config = dict(
    n_layer=14,
    d_model=320,
    n_head=10,
    n_kv_head=10,
    head_dim=32,
    d_mlp=960,
    vocab_size=2048,
    activation='squared_relu',
    norm='rmsnorm',
    norm_place='pre',
    norm_eps=1e-06,
    positions='rope',
    rope_base=1020.0,
    rope_fraction=0.25,
    qk_norm=True,
    attn_scale=0.273,
    bias='none',
    tie_embeddings=False,
    parallel_block=True,
    extras=['local attention windows', 'shifted keys', 'value embeddings', 'norms scaled by depth', 'capped logits'],
    init='uniform',
    init_std_qkv=0.0261,
    init_std_o=0.00493,
    init_std_up=0.0261,
    init_std_down=0.00284,
    optimizer='muon_variant',
    lr=0.00568,
    beta1=0.95,
    weight_decay=0.0,
    lr_head=0.00551,
    grad_clip=0.5,
    warmup_steps=103,
    schedule='wsd',
    decay_fraction=0.55,
    decay_shape='linear',
    final_lr_fraction=0.0,
    batch_tokens=[32768, 65536, 98304],
    seq_len=512,
    doc_mask=True,
    train_tokens=580500000,
    steps=8912,
    dataset='wikipedia_en',
)
Each number is 128 + 24 x the weight over its row's rms, rounded and kept within 0 to 255. Layers, rows and columns count from 0. Numbers have three digits each. The size before them is the row's rms in percent of the matrix's.

# layer 4 MLP down (transposed), 960x320, rms 0.0832, rows 214-320, columns 64-127
101:126111068149137156131144152116112113122130206114099141145146136114136110159144166139114100129080137119133092133133135131137144142161114147130158116089166131113154113140114125114145126107081147
089:108101131147115175103144092113117117141132113113127138137156127113120084136139075101093131116116147129101161120129140143131114167153156053149122127133091127121153117161115137162102157130124104
101:150115168130090138144133104159138128122143106101161132144128112120134150131119117121142141092135149089138126142135147129129146124129138139142104159116072137146086122138094130129154135153136111
105:132092127165088146128149118171116132131139163102133160110164128123106148112076118127166119135117106114071095140123118126132118153084187133109137149124114094138118145098140158171095125085162097
104:103115129113104176149140137171098114092142163141102151104171147117080147142140121137174161097145130144151146142144099109122132122130143118140164108157166137162149168170134161075153089132091115
106:120107152152133175121077160142098092127115093140166148159155120094157146114143111128083116081126091149159154147156178150092131105114200137145125125123125125090132148183121135128193122137080106
101:117119170118111114179145086105069141169154110112117090136145138126088134118127105124125152127127116108123128168162140139123081135115101140076147175142112170122134140146111137119130100109101101
100:085161142132149148152090117093085151133135117155134118160122144140148126154110101114091108144129148118108173091126143121152164165084126183143145095126102156137164149131118073120116153170118112
105:127105141123160103148153145161071118149128160160129100097077125080142113125095117144138136107116122166117107135131093125107145105100146104125140150155151104168130124173101126162160133101200133
097:153126112133152161129147147109146114106109103131158083147150172168176145119155147090168115131197128138121133140120068173119126090163117112111117107104107145148168107139099131119149128157115115
101:159155140099099115145118172145133124101158161105140083147123149135122103122079145136112122115165128150134186114105118107099145124057103083112139059141138113101136149112115137134150083150133126
098:100148134120118116110147129160096097130123099139104159130141130121087134110132159117122120126120120136123161136107145142110128123100153119196094097121146123135128106127141127098160109147142127
108:120121136115108127129118125134140109167153128083134104142155083168164157131104139113123095092144112081142126153100101146128092162091169103101105113162101095133118116145129129113144116138169106
096:146171132096123143174113128106149156153118111211088143125131118115130115083104111136112135085127129100130163126097115102115125121129136121114123106117163097123131142122152198162166156157153083
100:132144148133181140125115140144144154054124129114100081100146151167090130163115078176098117106152143105124117127141121097158121131116120158126107131151088145110137131150137155143077142121157140
099:088114138105102129116125109137105102136102121138091204116112137134127154132186148124087127137111155145153142109141133150099176103118106140116141129128154146166126126131163143142059113120157171
094:100147143098106138103125121111115108159107118089124121081140101126161110143104125148149077123126110093119118102115103103135117137155178151083109122161127167086123119145109148152130170110156142
104:150116149162072149132146131130146140162136138134100147149121139115163140131165126145133172172144139184119120102119182119149108129127147114110122153140145170104079122124084132122125107139070100
096:111090140099198137162122106091139105135157174124118129116111140074131099118115140116131157134146112125155125141121158101123115101145110192094123128123149175099173114089068156165153115136080151
099:145130136151098156112096114133111136111133118144153096137098061096151124127117153098138163110128136131106138152124170152136149135122139103186167128132147128103112128138182108121149074164117107
098:104163160110126107128136158132106172169115157159139106106138132159122111172146106122135121127126145123199168165091147134126134124127150108136111091185090117125119131147129119144108148124139105
095:168152120137127183092131156115141150158148111123127121156104122104116145112145095147121112102112133126136118086144152189110109117144123161086122132130181129123130122119120130140091147149112152
102:130161093104123075105116129122117114125173106158106158167143149158125092121163142138131125143133066139120139138088135109119108089095110141137120109120149147144133120113105123119122145141139156
101:145135117115131125053150128162158159161161170147121099114125117116147118130175110105175104150121154136147134126179140125168086145079139132120119128146130161136136110103116119089117111097138115
103:089116146080182153135143171131147131120079054150111159111114097113121098121126121124149118137127154132147130160132105121140106124146090094154120106151143089135143088116160139078132147155107108
108:131094103159126132162131161110124116091094082078103141128140134138157134128155116144142120134120163121160082098146098164147144080138117099120122110130126092118131173152154136176090095154053116
101:167145150134149121098126091100157131189101151133174126143142195133138111145137100142123119118142131109154059154150101171173114146123123104174097164087096131096080135156110109107128122096183152
090:149147126112161114151090093104156156145101131155126116187157129125127169133129148117143121140175087148114140111088098119114132112151130098096129127066097115109102106117099141126140168146121141
096:125142153117135142115103147156113127132135142130128139108083115138158132134125159113141120097135148127117156124184112203179077107150163129106089098117138139137116159151122104123109145101152122
100:162089124098165129141166164134118190135113098098145115124113098121130151119116169114137132121149165106113130086124126136139128109091140094055137129147144154102102159136099122142140148131128123
104:145119117115139108149134151119129134145131133134083144148094186093124149157109115126145098128122157090091160156133131103135135103101102161117138135134137155115139119137128129119135132119139145
102:090093117133148129151130108138113123116124139110131124120064128115101150145105177113150102133159119129144106172106136169109145125135115124097167082161114127129096108115119136136177171137159130
098:153152121135183109146130169106163169139143162126151091117118125154120122123111154102118153169108118107090153092154156110132105136087181179106105134155108148171115109115130103117159145118138138
100:138113163134177094142167158118111116140113114075164113089107101117122156063161139151128104150120161129183128203117160101159119139132120144116155113131173106128129187166140104128135129141182085
095:099129132148140099154148171148146115074093112145087141111143177169100159113121107145109139113177125117176157135115086140105114107141146131136120106101112148120094126115111130117142116124106112
100:111122144094156111147151138142086121155181138128133141171098117117077113075118060130122129142104111118138129080090104096140131126145160170111102154113099150114156118142109134118140125120104165
100:185122159176121106134123145130122102137116090137111131179118120100104144134103115114094139134167093110124159098126134101105105149126112168164128128109120126105105083132170132137151086091122156
105:127110063186097128151146112115103104136122157139103123150162084167134170127135108125179155113104109085117153164138132112107135103141126081129147128158146129111113116162118073190129110091111116
100:130114164141142149162073154154159144104151119095105130120112147134111139089141152115105166122130123113135108154113120130108164106077157097149115135138117142121115176097156114137131129065121150
094:112154087086139128162116083075125152100102141138113147152114141120095164152124131145122047109132130170096106184114141128130083101150132150100116108136131144120107145112123118135152126138131100
095:125164170145165152156156177165161130108119156121144136141121153111141127143147151097103151156143138128146139100184122114128114115073139143133136138117125139112172133119148115158123136138161122
096:124079112154148097143183165122138150112153114130124101119148153162146141154169118114145158136155123117151115154119091178116119103077116113111104093117130103078081107163094129144160127109133150
098:118128154064154154129124104108074132111091118174128129091147133132130139112138165108095102122106121122124159128125124124111101102159131105125118148095134158180075116165130127144127139150142101
105:103120109131126143137127095114121147146158148151150094106118132090119160107126119138114124090102175107119126121095140130163116139158143104133145132159127128129108145128129148166111147112138127
100:143183136151155129141141112130121126080102106086147072137117123098109148129115146107119124141086139128120120153154127110158110114154164141112102080151168100155129125160147132122118155105133129
095:126129178100184098097087113113166144173123128133136107153162112101157096134152164084122163128121098114131159121174147156127150128157122118136136135140151120125111163077144155127159117125121123
100:109117168122091128124137147132125152157147110130065091142133103133121132131129104157093130087126135137136124098117113123108121094169158105106131149151157109123147134084133099159086133138141113
099:151144162137178104116121134084173123134131116057108096117129130130128121107102120158147096157135139152156119156114135146137100131149103153138163116131127140110118138175154126131120115120122139
105:149120133142104141123101114126108142112139096111128156117147112100119128120170136141143165138137126182097134095114122169149116101133130154116100084118124164151122146113122093153150087157093107
095:108128099151113097108141153128133117198124123086156158103135130136118097105146100145094139159078099108137117099163144130119113101155139111129115138118120083115126155141115178135066082146148112
098:130125128125162143086096127148114120142142123122138163096125124119131087107088149155159094150116125147140175184124116107143139124138159108138117130174127113131112098134100126171134119131130112
098:144142131085101094146102148116139158152134110157045110131130153130139143100096125124144105143170121142130169120099155176128140121111138094123092120099126125158130117134149148128124139118130109
103:131123088127107087111109145090089115116089171135128135147099153123139095128169133170178132112135127120167104142099115142147068196165121157158132126144126120141171109102091099128137131142104127
099:135113131142110130111126144136121128130120113149120173145175114130144136135122149124118086101145168128102116135095095141153155153126151128143162119145164131114161146111109104122137131133119155
097:143116112150140150096115132161127110143131130136115117099130140135119114133135136113140132140122150140156156148134113131149147115155162159127106146138102097127133097097141165176124165098154110
104:105158115127157139198154077123164132127110112102119124126184162120132164129167137125150103107107124128163099112143116131112112113173122128093144129147160109145125111147109108136091123136139111
101:134150138102144170150162102120113153126147132120105130120122132123163142069109147103101125159162135130204157092118110148136107093116134108110059110119154132102126178130141147153133172122098116
104:106169137123141151147130130145162125123122137151118107131152147113134119136113137097122118124117080139091135161132095169153113150127104141142142124135126125106127171123124113125123089105154090
093:129133120146127164129109093141102087104126141149138123145139141097111147173167159085116122120112111170107081156114095125151166145087098145102136095080107131144147129119110110128159108152153110
095:143129079113124110124077123143109134112126081149107082148049146130110115154124115143159106136120181157143149100178128153128151118148107163138148094147096137123135129124099108090116132133134119
094:124129172158120105138154173119160139119139133090164072122103168132100159094099136130103095111108161119119115098161093129105128136095112162109163137099122110122097095089163124161135125104118076
096:105136163106151102094166132158131125158109084146113103126143078100098161114155122098094111117166119121157120149087172107082142167133113121132147128115142137110138104165119091145117137136140132
095:149182147105142095119168117148112125127152147119074100145145107117129119166116123146129091096147141132121150133125108119158157117144103105122107138143113154076134119177108159113105151149139121
101:134150179141095109145182112156093130140144054142179116121189129097112146154148135107092142159145145101141154112127126105152074158103158130110136126107143146120103149111117116104136095118163122
101:173098109111115089097121133128102120097158106146157118173144113100171127113163105189140128080086115119103118104121127100129163143157145140113174110178136105133138116124095167082128096157152135
095:082137135102133121134129077118144138135129120144136140139082099123122096130077125125125070160118161157137110109120130106070141126101133140085148118131109153086117118145087087080168125148151153
089:126115155103124165146099094141068111083140176110145120139109155101118132111093180124150114077109133137111122144174110098115139112154128200106113126114164131118142165130099156133136089105097157
105:152151140115116154148098181074116172113123133117156141116133130149141105130124107131152076118131111096136168125147126146106127119154131130117104106125054145121129126109166137121121124073093124
099:091134155120141176123120123127112152132124106113132124100124131134108115112119116136129125074084146111122130165138113162143118133133121150081111139108131096111119114129100114160121161135145090
096:123136143122120131115156121068136129153147130109127119155104134112149114139070107132159063150140115112116178163120099143081131139245149115113129096158166167091130148110135134154133163122103114
102:149085124115172127118124118124170161167134134182112126098156153140130101138105126149152154149076138157103098121128155125123140134123092104134151114113133134138111104126120128160127123088134098
096:157129122166133139172140125158105106112133162107097084117108163135118156149099156127115122116164124144117135160124126125143116132175129143109132144156112155090072117107098144102117104094131119
098:106157091165144164100113102164122111151128134088117168117160112138112137118102119156122138112111164134156123116136145124162129122151133114112117112139160088092115149160145114126098158126077158
105:115094127111125091087137125119084149091137117111095139152126123202113121106075147098121100172130111119105096145138107122099126153089168118116148143153114158150134108105085124140123114107110133
097:111160161115105137122149119152147150105122114096135141135144138159100141158164124136126090137106158158123127144100119133106132102139182111111117128133131141148131118141139129121110086088140133
100:113142133151078136176162117100121147143121123090154149179119131170143094125130125132127113126154123094127089116154119118129100147102119154105141090169149145110154125107115121170090140095167101
099:146107141110111114113158153147119182144118108115146170103172090127132126123126123139114159160165111139111089158129132126127118131104091120092149121127151118164088109154168104107137088089132142
103:109112138138112109158130135111140122138175153193088098124116129101122165139108116082127144101130121159108127178091100141114128123121176134074129141097085096082091100118143137130102058104094133
097:129128127118126127105128083082138164104138124095090106120138159133116104117107135159154117146174106101130131116103117107108168065120175146086103116206142131137156134156128155116181120102104107
102:157122118143150159130150134152099172124128097132150095142143146099145114116160106143098120131190108139131110123091153079150107101152105139127115123104136135124131111131144158151167152131122129
100:081139115100109130147177148095144098124131148149138102164110141135163172140119097116190127148174110131123136145132110133119104096121131147113102151136124073158078126136134149157160150110161128
092:114124110125139132138113136109175111134114133116111150131142189091122142123112145117135124165105111176155125162111100119115154088173162106124121120133095122133185120163110111112118107123083143
103:103108085129131136130173178108113130127126163165128116147089115123165125136108131140126142100085125119121124084099093133156091081110099138092159166157156103122116133129126101163132104139159139
094:115079132109129151170146093082167155126158139118117082111139128124095137158160162114162072090150136159099180109177108143091109086111134141120108075121095145138129148144124126117124131127117148
099:135120091153118130131128114119151097134122103115103134129135141096118084122106196110125130117113105102091109107150143119084129103161138131080118130153139129113132104146100146157107128100132147
095:112108072089123153098135135122123158120099115115149107149129146148133152113112146144125128144119154125122125110130111115102180137182172126114123123103126112097146095177174137106141132126105096
098:106100135107133143104156131135133145089126131154106112117120136113148131137124162167148108135175164130119120110129139147167163129132119130095151079113134120106130146150118149138116173108139135
097:126119137123174133168123106095171132105152149095144111101130155146137136123120126118143098115137159145140147114108096104100129109105135127122164083112165146094114114087138106146174137126115137
103:161132104127127105112123128120141133103120158131107135148150106126151180159080144145134168122132135138154119127100156161139160137141126155124148126139147179123157140180115095151141133127124123
099:115124177102082101107122161073120144135166111095111103123113155139146107141162177112141090101128177098140110125119108104105163144126130186137117139144166082143120144131153157143142195109122094
095:089150123137083111123116145154106139150124145122125108109111083113140084097122145122093161087140182123151161086149089104119099139139144130118118161110120157088123115119142142148127128138142151
098:148112104163144126138141086092130119145137101119138162087118098146163122134120099144111129086099125158144129133142140137106123111127174137076117150108102136128127143081071150145125165125063115
105:157112125181159151148098132120058092148143125126108095101084143110151105110130106126087127134115151167164164121143105131148131130090129134082120115167163148142136157177162133099154124144118161
107:148123119139116099102158135120144148122169154150114094103120174159111130122126086122160121139126146126103168130090129115130178125120171118127116116167195161137165153144127145130185132096103111
096:132133135153159145125120146111102109137108150087114125124148149121113163125134163130114139141172169155149091156123117143105126114124107140106112140137156115154114106148136106098128101127126168
104:112111149156163120130117126164152115127141143102108142092097155141114170130131144153169084174136101117178164148152156116119138125070164115124116113132167110122108125124173142120115140093109126
103:145108118118163132120165163086078133108153112100144129135161149152104126126120161142134152115163102073149146119115086080122155095136095119164109121130130129133093137092105181113151159126086102
108:127106151132119147099101149128136122111162094124116118125116164102108162138149116127134152107141093124103128114114158185110105129137104126115083116158113108057105143128132121138091100097139157
103:146146171128097129181126138100080135122141137138117142102111147113089164126116150162152101122097147177090104097145107145134179100091167126105136106143110144104106101170148165138133158125158103
107:120157137152103132173139110108127143133173142185110107128132122117100162151162089108125148160148105127119092137083118076136131137087122125145207111168121113092159130135112119157139191063153111
101:133149092144132122107179158156133121122121077095066127150159119107125123141167110109102118177119107110126157134124134165120103091173084178129093117155136127124150135131128139138080160088157126
100:118153125085150114126155131127125172176173130154137126100119121173099140156096129137143117161168116142162139153122135106154155107092159118128138119128163164123151123136129119131151155170158150
101:133139115132156135148120172139146170119160121146131112159137150119122166164182133127165132100139168128134115161137151152110106101067150146158106098126143145196159132173137118141167095173136123
099:087142123125125136150167131138145124148140129134139149119146169145154148121120159153133073138145089112116124146107136149095126078058100152177178171115106082150075114080116136146081141109072104
103:133121112122120135126130136109169161158128141137120123116075139186108168225111117125140129143135103107142118126114156117106157141076131125110083065148164075094158130115111129160101116137176132
101:151165112111143173146113104129149190135149133110146086100111141107140153103106148120088102137138136123103127159133136112141135167097121102113120113106123168119147136113142108161126082080147140
097:148136127147158109166136111094138103098128164111087138145123110124079149119146137093119141187168143118140124157130108122114126078132152103097149123107130132181120140141146147130139128134111188
# layer 4 MLP up, 960x320, rms 0.145, rows 215-321, columns 64-127
085:146101127120079155121134149157122150124110142130115121075149133141156129102093155150085147136104110123155117132131112142108148135137132116114117112129121166110122123153138149151094171144127150
100:112092122139102139110124145131179151136122140127104089068160132118123129132149084123137143092096153138135087092113135173120135136158163152133106173125103127131170066128124149151164112108115149
103:142100112127112139178118144133115142156122149114183137115121086153131138178137131113185105138107087156136160153111164168147119121104111121140113196145120126117137140113150127135115094175149148
110:104098193116090105196154178125158133124137091117123148102193129106134131158128112102114154108147137093114145121122167158132167097159142146129131099109136128151133111126132174115166144133093154
107:158124143101130121082114159131148112153110113127146144130188102117103119141100120169119086159099143124120122107136149103139103128136100137146140089176109114101139138148154137094111077121107170
096:134109131132111101151114077154061114146104129188134131153128148122149118111147096145100098157135152131121106135104154155149112154122113084119146120114117142166119139146106131183140100112102103
107:183134084137157180162157149144152154140143115115136113157138131142132122117127115123135123121148122185065163137094149117130131128181156120184160112141135152137126130122094145141123115135126148
106:106090132157119153143165148104105155131133113131119142116146154111144154142117115105181099176082106180125094094132117123133140156148124136161110137105091098151087081109122143109120129145118141
079:139149129178128103142109121123085139144150134106081109120144032112152161150165102114113167101123119119137121119093177130130122131163132130174146119143111133101091124136133134132119144127118126
107:104139150128116134121122136130124099133122140122148184145157121130095091104115123103097127149155149160119169067121091115140166112124136135142120132141107146135110084069163104177149121123138125
099:149089148108114144187159084097126189127111128198105148095148151156146123150089155118128113122132087115141169120103153100142141142102128098143115126122142151118182168153104145107159116144149156
111:136131148142108112105140129101173094114126131123123145130129096129163148139122159126118174110165132110165086172115154139199127062148119126096106165104109135098158101138082141109124090132150166
090:157152096144127127117086169104130117140095119132133092117098148118107160138166109075089136106132127149135161094134144190099158118148078141111134127171117093146164106138135154142122125112123119
104:134115125098156148123150157117168084123134119107157123101163119155116126129120121158144134122145157125123138150122163138130117143126127090176103145154072124116132126142103149121139114123098114
101:154191111129136185097162089183083178106097102101122117129134121092114122161116103098173097121130120158120115068134119119104107111118129114122098137119152139173147119131170132086123172127135153
102:128115120146133074176175117158110146128126148118083091119144129131169109154107181099119121092086157144122132092139103117154122139142134108159094168133103177165173080117129130151135136137153098
103:100127142124121100133162141147093136148110082072119120086089133111133131110141108160183136132161150182137134154129170130127088132161099118127142119153106121093137124124098188152154111124135131
093:152146096137100082143098097126121093163168134145104182153146121116159138174102141140140164111147162096123125127131158143154105141120113168144181176143134173117126154107082110167115104118091130
100:155162152116127112158130158148124155119135121101130156115158154102155153130093108175152126142151140091136143109167111144133143100138117116122127125127145126112144141121143125123118160117153138
100:125068098124133090054090074084104072102176146129120140127115117138126160176128147145100128139129125131126122164139129134145102141091134135115082145116113106123105102138133098157124103103155139
096:128135119122118125119137080097123119082089154134135170117125143145176142144103096154129129115069156119115147130094121082149137114182144135122127132130130111158155108170111159133156118122165108
098:146119109153130141091184116119099093108145111162109111128109162109128102152120111131132133204063141118116097150084108105145102090115152161122154108129114143139134126118107103137127108141113153
100:128161087143090143117126166111151101121116114131147152135141142110109114133156102143144168124196141170155109085125148103094141150127174157132126125116118140137132103139098145151121122129101130
100:113104130178130126142129125143116149092147123177158084126123129121114117136160107140112058139136115135132116114147103133123143108129107145148105124178111146134190134149151145127151106088153120
106:140101134129136110126145094139174129135128125129099118106094135154161166127149102131162132111105119103125137141115129166122091153122149118166121146106108105160148122129119127080172077182127145
103:119112125168171167100113141195116113134142131129152120078127126127147087108135110116089158110107118134116096149137174166119127109133122143172103139109134157135135143128115116098130105099125115
096:140156150061099181129127150122116131101118172132111103123097120124146087106124113134108150109125141109118156127173150151127105137117086080101120120129103131151151120107123126137116110088171130
101:079139139146130138156109099127144157124104154178125136156117138104127155179089152190159154153135123097126141079096115162134138138153112141163109127131116128131131168074111089185127110143131145
099:132082128106150120165138090099116119116114112137125157148086103132117117152142122116133136085150109125104169163101146124167086150146125172119113114111121153170167082109091115145125130107132163
108:137115109121141126133125150125144136125079118119102159150149152093137139140078153137098184151127124172100125109092111139171169112133112148109138111119101158146133114128121172150121143124149145
105:123146145133110161074111138132126108108105151108125135125170164118158172104112119096124142152141111133101131159113149138136137118120083106129175123153148135145144093170156135159130162165115175
099:115097152143101185149144117162116158127145166132114144134182138162135096102118129136144114110161133144113121122142166084121108132119101101136108164100119134105126093126136142137148131169117166
096:114145107080093128161122141092137112156122119065165156163104178150125136100161135159121119099154126092152108123111145105128126149115114101158111141140153101119094163088196173111132106120135119
090:140130160130145179157155117157147105152155139102126190126067120139151108089117134118125120114144127151107167104120115108106134125136149137167102129139115107157148109165119156088157153146165115
104:090118104141100158144081107121122124141115156132126130138182093123134166118125166121179105152098127140100143114148098157165114096105154092090130111112143109139151134103122114118097160118116154
099:163145152160105117130106128121110112140164113136124162065116135129109097129092141132132129134113104110106174128102118140129139127135116135142142114099102095112122137091203176065133096163129144
101:174121120135114141150144134129158173117180143128133119127088089114126100128073136125161129093117110121147136110080116178159123175123130120133121109128139112121111076189115142119137138127107120
096:138098088156094187100137125132146121120145126115152133155120130156137118154080133156148114126168138092162123171092120186137155130116105133126095108105151150069094138119147096096076152119103101
097:098145126135079130181161114082105109136148079110120139141144097103132124127132129105109145111133135144087133078145163134129172118131111122123133101128145101128114118136116112154142137159127148
096:130162112165152139125128103118128182150139116131150158117122131133123154176107122146113130138128147113142162143067143106127134124154154152183148145156091107112076137094099121108143098124151148
094:121153178142127152094126097148128135135176152118167090154172112123150093171124119127118074136101128153134116111101131122159094110130113140146130167131108166159125160139144083133128126142132176
096:104105144137172101149112133116129116104147146127138132122159116160126109098134159127105131117100115144134144083125135123122087146176173132123170162093125111154143090122157108144141140146103147
105:163153120142092114122098090133109116107163148159118158130126179121134116127155125140127118129075157122130103152124102154135123114161097110135157109120125123156152173158078102138078164145141144
097:092132146151133162119074125123100162144157154111085157139172096131118106155146145116119159145095147150155118139144113141129151128145111138119136109135146133135134109213145126107129103187070140
092:155105133097113167070093175129137113130148124106111151120102099129142105128153143116052143101105124148123119152105163121129140135140120145129144109151132134126127158115095176154162115140108118
104:144088119154120108117148115116125131124116137119151125149113113082105174105138137122162153143127102150150139134132166140188162119131136113139129127095109166136155136152153113142164099094134101
095:141123196134144128113124099109168102103143120114114172111117111140115135143154086129119124153103132139097088133147185128099155161177131121133112178098101167089113153140146153146128132150146143
104:153125098124127145169125113105110111168119133105129149201085140096168157128090099121113099143087139155122112147162138113148161146119166125084097128113108113124153108106101134127136099109080094
088:107146172113100119130147173137082118140099118152115105133166095171145124112079135142126163106119159182109147098089131079117125167138134119165103145087155117140088110096107146172126124091127124
105:125158118121082155135127121085142108143086126095098114115120127083131138123093111115127101132128128114128151116110097122105103133105155141082130194169111111119118135170172175134103115127143134
094:151168132090094079124130157113135129154126148145110158095149103128146112108105155128107111122152174110108162073125105140116185137116147102165126125122192125137145133137181122156162108117125173
106:161163177142079086128142131122129082149098138141127108135133074107131130118122151146107124109141141137106136102123119104115128172167108158168117174163149069162150095145137130163139123138145157
106:130132142131127141075129094130138099129126168122092144137143144164151115121135133101141117150137113160125104120112121117127119117116141089094143123138115137087155160102125143104134223129150127
097:157120150102114112121149119146142118128135140142137129131114137145141150142134166100122134186131131128141140057106147141134113170135159139114122116175122142141154132130155151126073155154113130
104:124126163188094101144140123093137124146124125121116100148117154106074115116158103084152095087126135152086125130083143101100107157130117150118144104142127085144152118120114123119079117145113150
103:134117193183129079135121141089095065083127116075137119140139110122145098136093107097101114133099142149136096151115178121111147098072115109095134089126113121128155109124170143108132106137079145
102:117121160152089110134133136147126103140123099103155161139110152162114150119123155118154132145141153168138126117133135099101118157125131113176157148117138114145115106131139152121141123130125171
095:145176098115150091141107130131183110131142135118113168127152111146183090190141115127107099167162154114151123129084150122099160114118123112182134167132121146134129094116115130156102131161155090
102:146144123121106135124148160134088109115140072098151162119125156111110147153133105131107113144149130107118115150118136151137132088144160087187185128079105143141124144115100159142099096110119097
094:122162182143073113157111140117165114116133098125169090138111180148112175109128125122165124126114110110142133127121142154145158128114102140109161137086148139108129091122167141149136108152094106
095:085154119169161096141142161160111123135152129089160200098135127113153115145177093153088135110125128164102118123147155154125136112124117096090111127155109084126138130123155130112118119106112106
097:115132165131115137131115110107123122109113127132106083148145147158140140126087118155099117113158127173119147110149150119123156145110099133113089115112121136168152120191164113169157106114151146
098:130090122159155126129096124104112125146104097178139106113108095123131135126113144144142140139120154109145133192120148125177097136145072149157153171105116158122114099133136149102123092189104164
102:128145110125134136120161139148140094103130119173136112127134120102117143123116134146136145151117154138105132105140163141086140165129122149178132091171133171116134074156151146096149074162162127
100:127100183192140092119119114141104128108131104130092125114127126108136103147129141145111153108119071126139133083094120152140116161078152097122151135103159130106127140077126128157099104149178129
084:146112101114115123112105095143146134146156135116080132134152155121138136162162120086068155134174124151116150129065140129106114142127112099156140135141099121127117101160128126132161098097138093
101:148133118120106093135146151110140114142126117111177139148143127137124115130116130113166157119086175181152111155147139137092113136152157184106109136111109154175135098122105143073132125147116092
098:179114109156165121124120183151108131144110136132109117153133112131167136093135075175124131160130102143121137105099135146128136150131088138126117121173160124090109134075107119136109152135138116
092:162156131123062160118122129078123133085155130127144120148139137161178092146110159130133158133128123116150162115091146129138134165183164156149093113112141118137142131132092130155142147144138135
097:145098117141157121122089046120151128099154113114095149122131123107133149150112156132118108169132129107111083108082152146122103125124068139115082115101138168117123112142121141143074118152095113
092:139106155095111148126125114123108150125079135134160125119190127146141076131131127112118110103159174155130117119133131130151122075132156124134126137097133126144116125143119117153168114132093115
099:146156127092155142154127093128106107161123087109128098130146107143099110136164171113083113113129094141131074080159116167126116127146113149142134160102141104124100089111157141146164119122169158
104:136151138107150075120133170117149131149104097131162170143148139091151102142152118140146108158064067127102138097149149133126133149134066114143141139147116108116180141101156138123172121120113112
097:120125148136117096144149114147170122091114128141120118076093129130142153139126104128152117128136124139136131093143174199124165112144101136164140156112139138129170101125095152101152088108113111
103:097106128129127120120133137144153117119128155171136126121138172111175101165106137158093158155129145103117099133106136123124120146129083123100132163155065123111145171111149132174151131134090108
100:108130129112112146106111126160108131121108144131142173130102157116130150130117171125118132110122106139120086143093173113147146085127090115122168122145134154110130126178149114167142143149122164
098:134124116117149119089119109115139104118124159154118119137129163166131104147111149061112137115124150079173121131121135159107109155138107134098154123138157142157127104104139118175142119104131150
095:111100107158148095112120116156079154130164143123130147131091182168143154125171111111122088143143105153119159158148158120127093145106135162160079139123133114115087103123146107085125130119118122
096:095116094142117115105106107165148127139145095109122133151139121148172171162145125126124114101116143121135140115066173095136092149089094159151181111136120121111166141093122101163085143126097089
104:159107147141116118124085110104097151093107135134116164134142132173098129114151114077149120144082125158168132185085142126158153156152134129169146110151085139123117150071092148124175162155134155
093:120104088154097145140143109136123150136143107127143112111168119124163083142112114146189089137141114127147160162117133161118123125166128120136113098117166165148072123111109093133172144113118132
104:129138123125124113158097140161099102099168163115113161120149105147129180173121138155125097152164120097116136128111095137133085133121125139075163121134119139085122156121115158114130132119101127
088:116151146148147126113122111122135136144088111134175150115105102111103126142152110074133151153110129113110107138130116139161154131106119098102120109165125130129109121079124125137163144165133147
098:142200134101134113114141112084113107119183154135160137108125089092134141088125120135113148101149087104165146153155098082135123113155118148138151175096110140115172088103129114109167101116136185
100:157130105120143119143155171109113141147114122136160121109131130133092155110153117112147131131125169104115137107151104104149129119161123123124100090155121184155120084155124152107108109146122149
100:138118140167132083104111137162124093113113102131129165131135107117088134090138152150161120111143089098121110066129143087149135108123138157181147146135101150120069104152148106129164142120131150
100:136119147156166117138166172128137122124143132147103123144142111081113092132152139098128131177171156136125139152133142087156154159120132091155081108145117133108153117175102127152105126111146123
104:104176140144131111111145152123106104099087153163134115134081115110117112187121120138152118125123080190105137115128094152130153116170126108129176151098146123153124187117127117107153154139145146
103:115146118157108125100102122066119153134134134106097111147126126147134100131124100128136121097133166123153157151174138149157155167153129129162116150113122083093158118138187087113154148103080160
100:154139117141108141133121123143143127152140187143126106094169130082125139127122103114110178129125136093147153132128138134132206115133094136121165146143104112119118167155147111083125095155141103
105:100133188162147147128131101155133101125078126134150123127115169109129128129123130113082143133127079069131103093130127149119130118132144113155150148109136129153133136119125131063106082089154094
103:119114133128132110095072117113114074138123119094145129116167148181100143117101086159129116102152118073125125104119139182176176164145105077134150086165146160119159089143141139128144130107102173
116:115128162110132169107138138131138145158136093111153129111151077069151156155146141130127127102129119142141137114142081136104144129101128113165131135117107108139153134137149098100109103125141132
090:113155110179107120152118147161101145123087114128128129109191079112142103183160106128135080151118122164148143128135140134151134129137091125141159128148086096101118120109100103110192090139121118
109:101123157147136121145131121140101119182112175107154110109132087108172108112137125110118134098121134096088142121104146120162111120132130077133124096130090097141119121134149143132124142139132113
105:131128168111123101134146136165110139081158107138110161128092128103151096104125086146110146075119146151126133107117116152163092156133122113133129200108136129131120167153134108111116116101137142
104:098087165130126127113158173109188125150135148172152143127089140111117115144093136180120124099142120176103140113138115110112118135155161099128157134118119123120106147126143138158092169131120144
102:140124136090116168135115104130096104119127130126110164127124152132113136073159136164146079115120094157117081156096130106105109164141081125170131105146176177125111137123158156103142158116095120
109:134109167112153107119125118115097140114094095159136178125130125110145148169132185152160094135141128114136088170160119140189132135141105162155099109138147117105102127122153151113144158171125118
105:131106108156115188091143109119119122130105125159161133115145093137118157168168148123124162153136118108142163125138144127136162151165118119125144164122126109101115116095121163101143136126162134
098:125097121147181130138125084105151110112156110121171126103114156081093123079088100078093112140133160154190096157113167152121113140143118131119136128107108093143132104117123144127106144145147169
109:132096101101108149133105132112161122114139152126117128118094099111144128135076125103143144124171139094134128163079117064130133101096136106149131140132113123138102106144125149065163132148133132
101:120098149088125156103121132107100083097102117102148118124119138131113090152097148073122080101093156118077113130113149135132169131123093095098132135123122155103164113086098116107136127126142133
103:151154137147092101175101099189130150169156098129110148088130126119090124124151086142131126132119144128169064169125137104143155144128134156157164109127152092117123129116149126098117102128098107
106:157129132059110093147119118124123116115110099125108140149088151151185139142131142156156138143121117170132108104129132163145113129112093129104137145125139104120131157152141136146130142182117145
086:155103137140103118146164130117085130105152129088167156163119110143132177106155118098113125134112129149124144150114113139124067152106117139132132138161108120112130087156100142132152140136103063
095:169112119093131159091140119116102108149143131116081149140099146112160103095127135153092095178088127131146119122124088150137092118119140097074131125072159122158093144166139116173164115123104168